From a checkpoint of a small transformer trained on Wikipedia: a variant of Muon for these matrices.
Each number is 50 + 15 x the weight over the matrix's rms, rounded and kept within 0 to 99. Layers, rows and columns count from 0.

# down: layer 9 MLP down (transposed), 512x128, rms 0.112, rows 68-94, columns 0-127
# up: layer 9 MLP up, 512x128, rms 0.38, rows 69-95, columns 0-127
down68:27 39 45 29 95 49 34 42 54 53 95 66 69 26 23 52 40 49 44 42 31 35 52 48 49 57 72 40 44 45 57 59 40 62 49 50 29 67 55 43 14 36 71 67 54 42 67 28 63 62 44 59 49 45 41 56 63 66 62 69 22 61 40 57 31 46 36 43 36 45 56 65 20 42 56 40 65 44 45 58 58 32 61 38 41 38 40 56 27 39 51 40 42 28 61 59 49 59 74 56 51 54 57 64 58 41 78 53 53 46 38 49 46 50 34 18 35 47 32 40 31 40 27 64 42 29 54 53
up69:69 39 54 43 18 53 66 71 45 55 61 65 47 73 42 61 47 44 69 70 45 45 59 28 43 58 39 00 60 69 23 33 46 52 30 36 46 53 60 65 37 46 39 57 41 11 49 65 71 33 51 38 54 57 33 43 45 58 52 45 45 57 12 58 36 50 29 70 79 42 27 59 39 44 43 62 83 36 57 23 50 48 45 66 29 86 82 51 59 34 70 70 80 22 52 45 54 35 35 72 75 67 34 25 61 56 43 45 64 72 34 72 59 39 61 31 46 22 65 42 84 33 50 65 32 93 80 52
down69:76 71 43 57 51 69 49 69 66 46 19 49 41 40 79 57 57 79 60 58 60 39 46 34 39 82 19 44 63 39 55 55 45 76 67 65 31 51 10 46 49 41 34 66 14 37 46 30 66 35 30 56 25 38 89 35 19 57 29 31 43 30 78 55 60 41 61 48 78 55 34 63 48 70 61 81 38 72 84 31 42 15 54 45 14 59 45 75 24 41 62 68 34 27 51 67 57 75 43 73 77 53 25 57 58 48 33 42 44 27 44 59 46 55 45 35 64 92 32 64 73 59 68 26 26 59 80 41
up70:48 57 56 58 53 56 46 41 80 40 33 62 72 11 30 32 35 20 61 53 35 56 43 68 41 34 38 30 73 55 54 27 83 52 44 84 36 44 53 43 68 66 36 36 44 45 62 49 56 73 48 50 31 44 37 79 60 39 46 39 58 61 21 43 58 53 66 43 47 48 46 58 61 19 32 31 31 48 52 49 48 50 51 59 63 31 39 40 64 48 71 62 57 50 74 29 44 59 51 64 20 37 64 70 32 50 56 40 64 78 20 51 57 45 34 19 46 21 61 48 66 66 57 25 29 42 28 55
down70:72 63 62 55 59 55 49 65 32 75 39 61 52 43 35 78 38 44 37 53 43 65 26 66 63 46 55 50 46 40 51 53 76 52 32 75 47 64 60 23 65 27 69 72 57 55 57 39 49 64 37 35 38 93 53 52 48 42 45 79 24 59 47 42 45 49 37 48 46 61 53 49 45 64 55 41 79 51 79 43 60 53 53 57 39 33 55 57 50 33 55 26 59 60 79 65 51 63 80 61 35 51 67 33 48 16 43 44 55 59 44 47 85 39 59 68 25 45 62 40 49 44 35 49 07 52 57 75
up71:65 38 52 18 36 50 47 46 47 60 52 53 71 46 35 42 39 43 45 40 52 38 56 86 12 75 49 44 73 59 77 32 37 49 32 76 89 62 65 61 42 40 33 73 56 55 36 29 61 51 61 25 63 40 65 67 35 38 32 60 65 62 38 62 31 40 75 44 38 34 71 53 45 33 46 34 41 31 66 39 48 66 50 45 50 42 76 32 72 53 46 33 53 33 40 39 44 44 57 50 46 72 56 50 71 39 38 36 43 40 74 43 06 48 60 52 59 37 40 53 60 17 42 47 44 36 61 60
down71:56 30 42 37 25 63 39 40 38 60 48 39 53 46 58 87 24 85 85 43 57 61 36 32 36 69 58 75 35 50 44 35 32 86 61 54 68 62 41 66 22 55 67 89 41 21 41 21 29 66 60 30 56 33 61 66 35 58 52 52 55 60 53 68 44 53 41 50 58 45 37 53 28 49 64 32 53 40 46 32 42 61 48 46 55 32 55 54 66 26 84 60 41 54 47 72 30 62 56 39 37 61 60 69 50 50 43 41 53 49 66 30 59 55 61 52 46 56 59 62 46 39 32 68 68 51 54 62
up72:50 60 61 27 55 36 72 51 81 49 38 53 62 22 46 38 32 27 76 47 46 37 46 67 35 32 66 44 69 08 56 29 67 50 43 57 51 56 50 60 72 57 63 26 35 44 45 46 41 63 37 26 69 77 61 65 41 70 74 25 65 33 49 64 57 48 33 54 86 47 39 36 48 58 85 45 59 82 41 45 41 40 53 41 72 71 44 20 62 74 38 57 23 37 54 41 66 65 61 38 47 66 41 18 37 46 57 46 33 08 75 47 59 76 44 49 39 48 43 54 69 65 67 72 31 80 67 32
down72:42 28 75 48 64 32 40 55 37 32 48 43 41 45 32 37 40 57 66 61 70 49 66 41 40 57 53 69 41 49 49 54 65 46 77 26 68 45 27 34 84 64 32 42 63 44 09 46 75 56 59 47 34 69 61 55 61 18 67 67 70 57 37 60 18 56 35 55 38 30 63 61 54 05 60 62 73 49 42 63 71 46 40 56 52 75 44 48 35 28 23 40 59 56 60 32 32 52 55 77 48 56 50 62 14 45 35 46 72 49 30 27 47 41 61 45 40 29 51 47 42 58 37 64 66 42 47 42
up73:46 40 36 39 71 63 15 46 50 35 27 34 67 45 38 45 73 45 28 68 60 62 67 47 28 46 29 35 44 54 58 62 47 31 20 47 35 25 69 70 71 52 58 49 47 33 33 60 55 53 54 46 50 70 51 43 38 51 33 59 50 60 43 68 23 38 59 53 53 40 48 63 43 71 48 57 42 44 55 34 56 55 59 58 50 59 44 57 41 48 85 54 66 30 35 37 52 35 65 53 36 36 47 34 84 50 52 53 51 59 65 33 71 54 53 32 51 13 58 52 56 76 46 38 64 59 42 45
down73:73 23 41 46 67 52 54 52 46 45 56 56 40 33 61 49 42 58 51 57 30 55 39 62 51 63 67 71 67 43 35 32 41 53 49 25 64 35 55 75 51 41 64 46 42 45 62 50 41 77 53 35 43 18 48 68 53 51 64 65 91 47 54 68 44 54 72 53 64 26 53 46 46 73 31 42 55 79 37 62 42 58 18 64 42 44 30 67 62 38 36 36 58 49 66 41 59 46 89 57 54 47 53 62 36 44 45 39 45 61 74 49 50 97 49 29 42 72 35 38 59 61 62 52 41 43 20 52
up74:70 45 37 53 41 17 48 59 53 48 62 82 56 45 53 42 42 65 47 41 44 51 43 59 60 50 55 34 48 33 48 52 49 49 41 58 74 52 45 62 80 69 36 57 67 42 59 41 41 42 59 48 43 57 61 56 67 53 41 43 46 67 65 63 37 52 59 56 69 32 62 54 49 59 65 48 33 41 32 47 22 56 53 43 39 55 39 33 32 59 42 78 52 65 56 44 59 65 42 44 67 57 33 33 62 22 94 26 41 40 45 61 59 64 55 58 43 69 88 76 56 55 67 38 58 73 34 55
down74:34 45 43 38 36 27 51 56 42 22 39 37 49 52 48 48 50 68 70 64 55 64 15 53 31 37 58 35 41 59 32 55 55 51 24 19 55 41 73 43 57 45 54 45 35 58 49 52 49 61 41 19 52 37 33 54 58 50 52 53 70 52 69 42 56 46 35 57 60 62 62 36 53 55 64 51 22 31 18 44 59 52 65 67 43 49 58 19 38 65 74 42 48 73 55 82 47 54 96 61 44 38 54 68 31 48 48 56 67 58 32 49 50 58 25 38 42 67 49 55 46 47 54 63 64 61 57 36
up75:17 32 51 42 37 29 50 54 42 30 56 30 71 55 58 67 23 57 78 35 44 75 47 77 39 29 20 51 51 53 48 32 55 78 45 58 53 47 46 23 36 60 63 42 31 63 51 47 40 38 25 54 31 66 69 63 54 62 38 54 64 37 32 55 44 47 52 52 72 25 48 60 65 61 67 45 34 73 43 37 33 92 53 29 35 33 37 34 53 63 38 33 60 40 55 53 74 60 51 54 36 50 70 49 37 60 63 37 71 77 38 76 47 23 53 62 55 47 46 52 50 72 46 16 59 61 36 57
down75:53 15 45 28 23 59 51 50 49 52 55 35 49 53 54 66 48 59 40 32 38 89 45 47 61 62 46 77 48 46 36 36 42 75 47 55 53 57 29 34 39 59 45 44 37 55 38 42 46 73 27 55 34 60 42 53 40 37 31 50 85 33 60 53 43 22 60 79 45 53 49 50 48 68 38 67 75 64 72 57 55 42 35 74 27 41 41 62 72 33 51 56 47 41 47 34 35 36 66 47 20 65 68 28 46 45 42 71 61 62 33 76 56 57 39 50 70 45 65 59 31 78 52 42 34 82 30 30
up76:39 35 26 94 50 47 39 42 65 21 48 57 38 67 47 64 62 35 56 52 49 32 66 41 41 44 63 53 67 61 57 44 70 53 46 63 63 60 76 42 33 51 61 49 63 61 59 36 67 47 38 47 47 26 70 39 37 59 57 67 68 49 62 60 36 38 82 49 50 34 24 56 54 46 36 79 71 56 24 58 47 58 31 39 60 72 73 33 58 38 62 59 44 21 53 64 52 54 38 39 78 59 56 33 38 55 63 43 41 75 50 49 55 58 47 68 55 32 71 49 47 56 33 57 35 59 51 65
down76:42 53 24 50 11 48 37 37 65 40 85 51 44 46 52 62 29 66 50 55 50 52 48 48 41 28 45 50 51 56 43 45 66 59 72 34 47 75 62 64 52 47 39 19 43 41 43 60 54 49 48 51 59 39 45 33 72 38 64 26 69 12 46 40 74 66 62 49 64 39 45 66 55 33 38 76 51 74 55 66 66 58 65 65 75 55 53 52 76 33 50 43 33 54 51 69 47 38 44 24 61 63 36 30 39 45 49 59 52 58 65 57 35 67 46 60 41 64 72 61 22 49 36 56 04 38 53 64
up77:72 36 42 41 80 35 72 45 72 55 60 37 52 33 63 81 49 53 28 43 33 13 80 35 64 53 24 31 67 39 39 47 61 49 72 58 51 46 57 44 26 47 38 57 73 71 43 20 51 71 42 41 46 36 48 46 51 32 41 27 54 38 49 57 42 50 67 47 54 64 57 33 59 43 46 70 55 45 71 28 57 28 49 56 42 34 44 57 45 74 54 57 52 52 57 18 29 37 54 59 40 19 67 55 58 47 54 60 64 32 37 41 62 43 15 49 39 63 39 44 44 30 64 13 55 32 55 47
down77:70 25 40 42 76 50 39 71 53 72 34 62 49 51 65 42 37 60 56 41 44 62 36 61 44 91 45 51 56 30 42 50 91 58 76 58 70 33 63 57 44 42 29 38 57 30 44 64 57 48 33 63 37 57 66 20 70 44 29 40 93 23 34 38 33 27 46 47 61 71 31 59 62 52 60 49 56 31 36 74 77 39 59 52 58 36 60 62 27 30 25 42 66 52 47 49 54 35 51 65 77 33 56 79 42 47 43 60 52 24 68 63 54 54 43 41 48 27 50 62 30 51 70 41 40 38 33 49
up78:75 68 21 82 42 66 17 18 47 49 70 30 38 29 52 38 65 27 50 45 53 36 38 51 54 73 74 21 52 60 54 24 41 51 37 38 68 71 83 54 35 73 43 50 46 55 44 64 54 42 67 18 49 32 52 31 46 46 61 64 44 38 66 57 53 62 34 24 57 58 81 48 35 65 47 61 53 31 59 47 41 51 40 15 67 48 44 42 48 39 37 55 56 52 49 64 23 72 49 60 48 60 70 29 45 61 45 45 60 52 40 62 35 34 43 65 49 62 64 59 85 29 46 42 31 45 61 58
down78:60 86 62 36 31 56 39 60 41 71 56 73 42 68 53 40 85 60 41 42 59 39 60 37 38 74 35 35 50 62 65 28 23 53 56 51 74 37 35 51 71 10 84 58 66 50 33 22 72 74 40 46 34 45 67 36 58 47 54 60 51 29 47 55 46 35 21 55 44 35 44 37 54 42 61 56 55 50 51 48 49 59 48 77 49 60 51 36 49 40 30 30 32 78 47 66 44 39 59 57 86 57 80 63 25 52 42 48 68 20 62 66 10 71 39 45 47 32 48 43 31 37 68 46 47 27 60 72
up79:32 69 28 64 44 51 73 54 72 58 50 47 40 61 36 55 55 47 82 59 47 71 64 33 45 34 56 23 18 63 22 49 49 32 31 42 65 51 44 39 68 66 31 45 64 52 44 55 61 42 67 59 36 66 81 02 62 43 62 76 54 42 44 42 28 68 60 53 40 31 51 42 38 65 48 45 57 79 63 56 47 40 64 44 51 58 98 54 38 43 50 66 39 71 59 39 11 47 68 74 41 50 48 36 44 41 37 36 70 65 64 52 32 12 29 57 68 24 74 55 71 25 60 59 41 55 41 70
down79:16 68 42 41 60 10 20 68 50 60 40 38 66 43 33 50 35 54 23 62 50 71 36 55 51 56 43 58 43 68 65 41 52 67 22 31 52 53 70 40 73 53 57 55 51 43 59 32 51 37 31 64 25 54 47 35 70 44 58 05 46 48 42 65 45 49 58 61 47 64 37 70 59 67 52 56 39 38 74 45 63 57 43 30 56 58 45 29 55 57 79 49 62 48 64 57 51 41 59 46 35 37 55 34 76 35 43 51 43 58 59 56 71 31 17 91 80 56 35 61 60 78 41 87 37 78 54 44
up80:18 72 42 37 45 49 43 60 42 50 31 56 68 81 39 68 58 44 51 53 63 67 28 44 67 65 36 33 46 28 28 46 68 33 58 50 52 41 54 62 52 37 68 47 26 64 72 41 14 31 27 50 52 64 46 31 61 50 62 49 46 65 49 30 96 31 22 45 61 49 49 52 52 54 69 16 79 88 59 36 48 29 64 47 58 42 51 58 67 08 26 46 52 79 38 42 52 61 58 37 19 42 61 40 61 45 68 49 52 45 20 36 53 63 54 52 47 39 99 60 03 40 49 32 66 79 75 74
down80:54 18 50 67 38 57 52 69 11 63 61 35 67 56 74 37 62 60 44 25 72 46 53 48 73 26 18 43 56 47 42 79 41 29 67 54 74 55 23 51 57 29 62 61 69 29 48 69 51 53 58 34 33 71 62 52 49 67 27 60 49 35 27 50 66 60 67 76 46 64 43 68 54 40 20 29 53 62 47 50 66 56 53 44 20 48 21 56 42 65 55 36 34 83 66 41 41 56 37 31 65 53 73 61 72 43 58 29 64 66 91 34 44 54 33 42 84 48 52 54 45 70 41 48 34 69 52 97
up81:14 40 72 48 48 39 51 55 62 12 64 57 48 61 45 43 54 54 32 46 51 56 32 40 54 60 37 60 55 22 31 34 67 49 32 51 51 36 50 46 38 48 38 73 43 56 44 44 47 53 41 57 64 59 47 38 56 63 64 55 51 79 39 66 48 44 54 50 33 38 57 31 27 29 19 71 38 31 52 58 70 49 55 38 49 70 74 63 44 54 25 16 34 65 53 51 70 46 68 57 37 59 42 37 29 57 50 51 40 55 49 71 47 43 43 58 44 83 67 63 56 31 55 55 37 68 60 59
down81:32 72 40 45 69 52 64 69 58 31 35 36 45 36 42 50 70 48 45 71 48 44 38 48 76 56 47 80 52 30 37 65 56 42 44 54 39 50 60 33 58 53 63 32 47 38 65 06 55 51 63 43 49 51 36 30 61 49 78 49 55 59 55 73 37 57 26 41 77 55 59 70 43 32 52 50 58 64 37 54 49 67 58 77 43 65 57 42 49 28 60 53 63 56 45 48 42 62 60 54 40 25 24 61 38 55 52 70 61 48 45 04 52 56 51 35 47 61 50 43 64 66 54 46 49 43 43 32
up82:55 49 30 56 50 34 69 58 79 52 86 73 48 62 61 71 47 38 43 46 40 63 64 58 45 60 39 57 62 31 59 13 37 23 57 34 45 63 63 51 53 63 71 44 30 29 68 65 42 39 41 49 43 63 61 31 57 76 59 59 43 52 54 42 46 51 41 39 79 36 69 58 48 51 36 44 51 43 62 34 85 56 44 33 51 70 51 51 48 69 59 45 56 59 39 63 47 48 36 49 88 45 54 26 46 75 49 73 60 41 47 67 71 36 55 60 70 55 31 52 40 73 60 42 17 55 77 52
down82:39 57 27 54 62 48 35 58 70 41 56 38 54 34 50 43 63 62 24 66 54 36 49 46 40 38 67 46 63 48 71 59 48 64 44 48 35 61 48 38 54 55 27 29 44 19 40 48 50 45 47 38 34 67 32 65 68 46 52 79 43 82 45 32 31 74 48 56 46 75 46 51 58 71 57 59 55 42 71 38 52 22 39 72 32 71 21 24 65 47 40 39 48 44 45 61 43 69 70 60 70 61 88 70 77 61 67 35 67 45 60 36 36 26 53 68 54 49 53 64 43 47 59 55 36 59 86 65
up83:47 23 75 45 57 54 84 60 66 37 72 78 57 73 26 55 39 45 01 42 44 45 62 36 34 64 35 47 57 26 39 16 74 32 69 70 47 84 67 64 31 49 62 46 15 29 27 60 25 56 57 54 41 59 51 26 19 54 54 30 53 65 55 45 57 59 48 49 49 49 26 32 45 16 36 61 49 54 43 36 53 42 53 57 57 77 49 59 26 70 67 46 38 48 70 39 46 41 80 49 64 28 66 52 60 51 52 44 35 62 58 70 48 45 57 60 67 75 15 27 30 59 68 62 41 65 41 22
down83:50 32 58 53 79 76 28 69 53 55 29 26 68 60 36 72 74 41 49 61 36 55 41 42 75 69 37 38 74 58 45 38 32 63 64 56 38 54 68 54 75 71 71 73 54 24 50 51 58 06 78 46 56 73 42 36 24 42 78 47 39 54 47 27 71 54 22 51 40 76 78 49 66 42 43 50 46 55 36 77 53 37 90 53 43 52 08 78 38 40 46 32 39 47 40 57 28 56 44 34 61 33 33 42 54 15 57 60 50 52 56 43 51 52 27 45 55 65 54 56 66 47 47 35 49 41 60 47
up84:59 53 69 50 48 38 37 47 26 60 31 75 54 55 27 38 52 71 60 42 53 37 65 69 39 12 67 34 55 56 55 41 70 55 47 59 71 78 75 43 59 46 49 62 41 47 81 34 27 40 78 43 41 65 51 61 46 72 56 61 59 47 54 58 39 49 99 32 41 39 57 05 38 36 71 74 46 31 72 53 50 61 61 62 66 55 71 64 52 58 41 32 46 55 40 50 52 52 37 41 47 83 43 70 35 48 80 53 40 42 84 53 45 44 53 53 40 49 47 33 22 43 39 66 48 46 87 38
down84:77 37 67 48 22 59 58 62 31 56 58 84 58 78 31 47 73 41 68 49 64 44 22 46 29 73 75 99 55 54 18 27 59 49 36 48 52 50 44 43 78 18 67 42 39 39 41 67 33 57 39 64 60 60 39 43 39 61 22 66 36 42 02 29 25 37 80 81 36 43 50 41 57 50 58 22 70 44 45 39 50 74 47 40 56 41 38 61 49 38 35 66 44 57 45 58 44 58 30 84 54 76 46 58 72 69 37 36 45 52 41 73 63 66 50 39 58 57 65 42 57 35 64 32 51 39 32 53
up85:42 67 82 98 49 42 50 48 63 67 41 50 41 57 64 42 81 27 52 33 67 38 45 29 30 36 44 36 64 76 32 32 55 42 65 42 60 53 48 50 78 67 78 59 67 43 47 62 61 49 41 63 65 62 49 44 58 63 49 54 55 66 27 45 49 32 68 44 58 40 46 38 58 38 22 69 59 42 46 48 30 34 35 45 70 72 53 76 40 53 54 37 57 64 22 45 67 44 41 62 64 32 86 45 54 64 57 68 52 58 45 53 76 32 35 40 81 48 34 65 05 57 68 75 67 62 36 52
down85:66 26 24 67 30 72 29 46 76 43 57 52 60 25 69 42 38 55 48 38 77 70 69 45 48 97 96 42 47 52 56 64 50 56 75 45 43 59 28 60 41 51 53 68 52 56 43 50 62 58 58 45 29 34 70 64 50 60 70 45 42 53 75 47 47 46 48 51 79 46 58 28 41 50 25 42 79 19 68 42 58 32 62 51 40 38 58 85 47 31 41 68 50 35 49 41 25 72 45 55 47 34 14 53 52 52 54 67 36 45 68 53 53 53 51 36 35 55 37 33 49 37 41 65 31 50 34 11
up86:52 52 54 53 59 51 54 52 47 44 51 52 55 56 52 52 52 48 51 49 55 48 45 51 51 56 44 51 51 46 39 55 45 46 46 49 56 45 48 57 48 51 54 48 51 49 54 54 52 49 49 47 49 49 42 53 45 54 50 53 48 56 38 44 51 51 61 50 52 48 51 52 47 51 54 47 48 50 46 50 49 51 55 50 50 54 55 51 51 53 43 45 47 50 46 51 49 56 51 44 49 52 44 44 48 56 57 52 53 44 59 47 53 51 52 55 57 46 51 53 47 50 47 41 48 44 54 45
down86:45 54 38 50 47 52 61 43 52 54 52 50 52 56 50 59 47 49 52 46 69 54 47 52 41 48 50 51 50 45 49 48 48 46 49 51 48 56 48 46 44 42 38 50 64 43 51 50 58 50 51 44 44 62 65 52 51 48 50 49 48 32 44 50 48 56 45 50 40 53 52 43 61 46 49 46 43 53 44 48 52 52 52 54 47 43 57 45 42 56 42 54 60 45 59 55 62 53 51 53 50 47 44 62 47 44 61 50 56 45 42 47 56 58 55 56 43 56 49 41 55 49 62 52 49 47 50 50
up87:49 31 70 49 28 52 50 43 40 42 28 36 59 52 52 31 65 45 56 35 65 30 51 54 45 44 53 53 44 28 32 01 76 34 47 58 72 44 68 51 44 76 56 55 62 32 50 00 59 39 80 43 48 52 47 33 55 38 71 39 34 63 69 62 51 47 50 54 48 61 65 35 59 41 61 56 52 54 71 58 43 08 30 99 20 37 44 46 26 69 34 60 71 25 20 57 69 44 36 47 68 45 62 80 32 57 51 51 38 32 68 47 49 42 47 24 72 26 52 33 51 59 54 40 72 77 56 60
down87:47 68 49 55 23 43 37 54 41 63 45 54 43 38 60 37 58 23 17 16 83 57 55 59 42 55 54 66 71 54 33 14 56 68 25 29 50 64 79 49 66 39 55 57 58 48 64 31 44 83 59 38 31 44 30 33 82 83 48 40 58 60 36 35 56 37 43 27 40 55 63 83 42 40 37 57 64 32 61 81 59 61 50 54 85 32 70 47 42 71 46 60 45 61 40 71 55 43 42 52 81 52 59 29 57 50 63 39 59 44 60 24 57 48 53 50 66 65 70 63 80 58 42 58 25 66 61 75
up88:35 26 70 70 51 67 39 17 25 65 86 82 49 43 25 64 54 19 69 42 60 53 48 33 50 45 33 49 18 61 43 58 77 44 51 71 63 51 57 50 62 39 34 70 59 65 53 54 69 28 62 38 43 65 60 59 31 34 51 59 35 72 51 58 47 35 72 64 36 43 43 43 80 39 37 43 69 46 34 39 48 67 62 46 58 51 57 53 55 58 63 45 28 49 98 62 53 50 49 61 51 53 76 51 36 35 78 57 36 41 51 40 32 59 58 53 66 57 48 52 81 72 50 68 71 63 26 24
down88:60 53 54 72 56 40 51 65 22 49 49 38 30 46 37 22 56 44 68 78 49 63 62 46 60 35 53 48 39 38 56 44 40 47 51 33 00 42 57 68 56 53 74 57 67 49 59 33 33 66 73 44 41 40 35 62 48 26 46 52 55 37 49 25 48 65 65 66 70 42 39 40 49 41 66 71 42 44 33 45 76 57 39 60 61 48 13 41 35 66 99 50 23 64 60 44 72 43 72 49 67 49 45 43 66 66 59 44 56 15 41 24 62 22 68 35 49 46 54 69 40 55 49 49 40 50 57 52
up89:73 39 29 57 62 47 56 57 50 54 65 75 80 59 51 60 39 55 23 29 62 76 73 81 83 17 34 77 29 50 41 67 53 40 48 65 98 57 28 59 42 54 53 56 39 52 53 50 32 54 45 49 69 48 62 50 43 40 62 51 71 70 63 60 68 42 48 74 65 45 53 44 97 71 20 40 51 36 00 76 58 45 38 46 47 48 67 58 54 48 52 60 56 58 53 40 36 71 61 30 61 49 63 35 73 13 61 43 64 22 41 41 70 45 62 72 33 66 69 57 72 46 47 62 54 53 64 25
down89:58 52 58 59 38 37 42 44 68 49 66 56 36 47 57 23 62 25 63 53 42 49 37 42 55 35 61 44 39 80 29 57 72 48 38 50 56 70 13 51 43 35 44 55 71 33 58 30 48 91 55 29 19 30 57 28 69 52 49 22 52 77 57 47 50 34 91 46 50 66 29 68 54 79 44 78 62 48 61 45 65 64 84 40 40 61 31 51 50 63 37 43 55 79 61 35 44 53 26 38 28 67 78 21 43 75 36 64 35 28 40 54 78 58 57 54 49 45 46 33 63 60 31 35 26 67 40 47
up90:54 44 38 75 47 41 62 22 39 43 53 67 73 44 67 57 16 37 44 72 40 59 56 67 35 42 81 28 33 33 35 68 39 27 28 58 53 62 65 60 57 60 31 49 37 52 36 50 68 67 46 46 36 58 52 30 53 57 38 49 59 30 22 57 73 39 56 14 50 45 39 50 70 59 43 75 58 74 38 27 53 83 46 59 46 69 72 28 52 24 49 63 33 49 39 56 50 38 53 56 56 76 23 59 44 19 51 59 53 63 60 63 51 50 75 55 43 41 52 58 54 33 48 46 61 26 48 63
down90:57 44 72 56 84 56 41 70 68 69 51 56 61 26 53 31 29 28 57 42 52 53 60 34 60 45 48 58 58 54 46 27 41 36 45 31 53 57 57 25 54 31 55 58 54 49 57 32 48 63 58 66 45 45 46 53 35 48 76 34 55 58 32 48 52 54 52 30 29 91 35 46 53 49 53 51 64 50 74 09 38 56 53 70 35 64 26 65 46 61 44 45 35 58 53 55 61 64 59 42 40 80 34 62 53 47 33 57 37 59 61 56 58 53 39 82 61 48 70 60 56 38 20 93 40 34 46 55
up91:52 37 53 45 52 39 47 68 43 45 67 59 72 33 23 39 39 55 79 41 52 43 37 63 22 70 61 37 49 44 51 53 55 45 64 51 65 47 52 33 70 54 58 68 45 44 54 49 55 74 63 58 29 70 52 42 36 42 50 75 53 55 62 38 65 68 43 57 64 34 56 21 45 54 48 65 26 41 39 53 29 49 38 47 56 51 44 44 45 58 45 54 48 37 38 40 64 35 54 41 57 46 64 52 97 64 61 43 68 56 48 52 65 65 43 62 35 43 68 61 54 27 68 50 58 49 35 63
down91:46 50 43 53 49 37 46 58 45 40 58 34 68 39 50 55 50 33 59 39 49 64 49 40 74 52 58 75 66 38 44 61 43 66 64 53 53 75 52 47 50 59 58 37 53 48 46 77 58 82 80 36 71 76 34 50 76 39 47 58 71 59 40 56 49 75 63 40 34 60 41 59 28 64 48 48 33 74 80 47 35 58 54 43 72 62 60 41 53 45 58 43 61 65 58 71 75 50 70 65 32 32 46 59 49 44 52 49 74 59 31 31 15 43 43 48 48 70 58 43 59 60 61 57 48 47 54 37
up92:10 42 44 44 69 26 17 65 37 44 56 57 61 56 41 26 22 28 62 38 46 33 54 87 35 45 60 41 50 34 35 37 71 60 59 26 31 55 27 59 23 51 55 30 22 48 44 33 42 55 57 46 56 21 46 57 55 51 46 60 27 95 43 52 44 40 68 45 51 59 53 62 25 22 52 80 45 33 33 45 32 49 49 77 51 50 47 64 61 71 47 20 45 40 41 44 55 34 34 41 81 39 57 46 47 62 38 53 49 32 42 45 43 37 67 59 74 27 47 44 46 45 53 41 41 78 55 69
down92:47 49 18 50 64 58 58 60 51 49 81 49 73 39 48 72 57 57 39 36 72 43 37 45 61 37 32 25 48 52 37 49 60 23 68 48 42 34 69 61 65 18 75 31 41 34 40 47 63 55 45 77 60 63 66 40 62 60 73 68 15 30 62 29 64 44 52 51 59 59 43 52 28 45 34 42 69 61 58 76 62 60 53 59 65 41 43 49 54 21 48 40 49 47 60 57 31 89 43 65 40 38 25 58 55 56 66 66 62 58 41 34 54 18 55 69 83 63 47 75 51 47 45 34 47 61 58 50
up93:78 79 49 41 54 84 44 53 38 47 71 57 45 43 66 70 40 59 84 58 48 55 49 47 62 46 46 39 37 35 50 32 49 50 46 34 52 54 57 80 39 60 56 45 33 54 36 41 56 44 65 70 45 52 29 57 37 37 18 32 76 62 37 69 31 36 54 30 45 42 45 30 40 46 56 51 67 50 56 43 50 55 39 32 51 49 62 43 49 48 47 64 60 57 23 72 67 59 52 39 72 30 55 39 34 52 48 56 55 61 42 68 32 31 52 44 47 55 57 63 52 45 50 49 62 33 47 46
down93:37 46 45 40 53 52 53 42 41 45 65 53 60 20 47 44 43 51 40 43 54 61 41 74 56 65 68 39 75 46 22 52 55 44 51 28 42 59 43 61 61 68 63 39 59 56 39 56 46 54 59 41 73 70 70 48 70 68 66 44 54 30 43 41 42 20 35 58 50 46 59 45 48 41 58 51 71 39 52 62 25 59 58 77 56 55 62 48 42 56 47 45 36 37 55 46 33 54 74 60 56 52 65 54 42 62 31 62 21 53 47 65 31 34 63 61 25 49 32 47 67 75 43 34 61 43 61 27
up94:57 66 45 50 42 63 33 63 52 81 56 56 39 49 65 52 49 58 66 31 62 05 55 54 47 79 84 40 61 71 41 43 38 12 43 39 63 57 43 59 40 48 40 44 49 75 45 50 56 41 73 46 49 74 60 32 43 20 76 25 37 76 38 59 68 50 57 37 54 48 41 33 80 30 48 46 64 41 51 46 55 61 46 30 43 51 38 26 68 68 09 39 39 71 42 68 38 40 37 69 97 68 58 37 76 40 17 34 69 53 44 49 53 49 39 42 60 54 37 49 87 74 58 29 59 73 54 41
down94:48 41 37 55 61 69 40 70 36 45 41 38 30 64 25 41 28 54 74 42 40 48 51 55 64 51 54 44 70 23 67 46 53 60 52 77 31 71 21 54 51 26 39 34 49 37 37 50 25 29 50 27 52 67 36 42 81 28 17 60 29 46 41 26 71 66 64 57 56 49 69 44 37 69 77 16 58 41 43 56 53 41 64 53 81 30 34 82 60 39 34 59 53 41 52 47 46 57 40 55 33 41 52 67 65 26 82 29 43 56 47 56 63 54 56 34 42 18 42 64 51 23 73 31 68 58 42 64
up95:30 40 50 44 98 82 52 12 38 61 63 45 42 65 61 56 52 77 61 64 50 63 64 66 41 40 34 52 42 67 71 54 24 67 17 42 45 30 57 48 28 54 59 44 64 51 48 13 53 42 23 40 62 27 33 58 34 55 48 93 64 48 63 60 51 50 49 38 28 31 55 64 53 36 44 68 62 61 21 33 71 63 42 58 23 47 55 49 63 65 83 50 41 76 47 68 49 49 59 56 51 40 63 60 54 39 37 54 47 59 40 53 57 77 61 47 57 30 44 36 42 47 42 12 78 30 52 35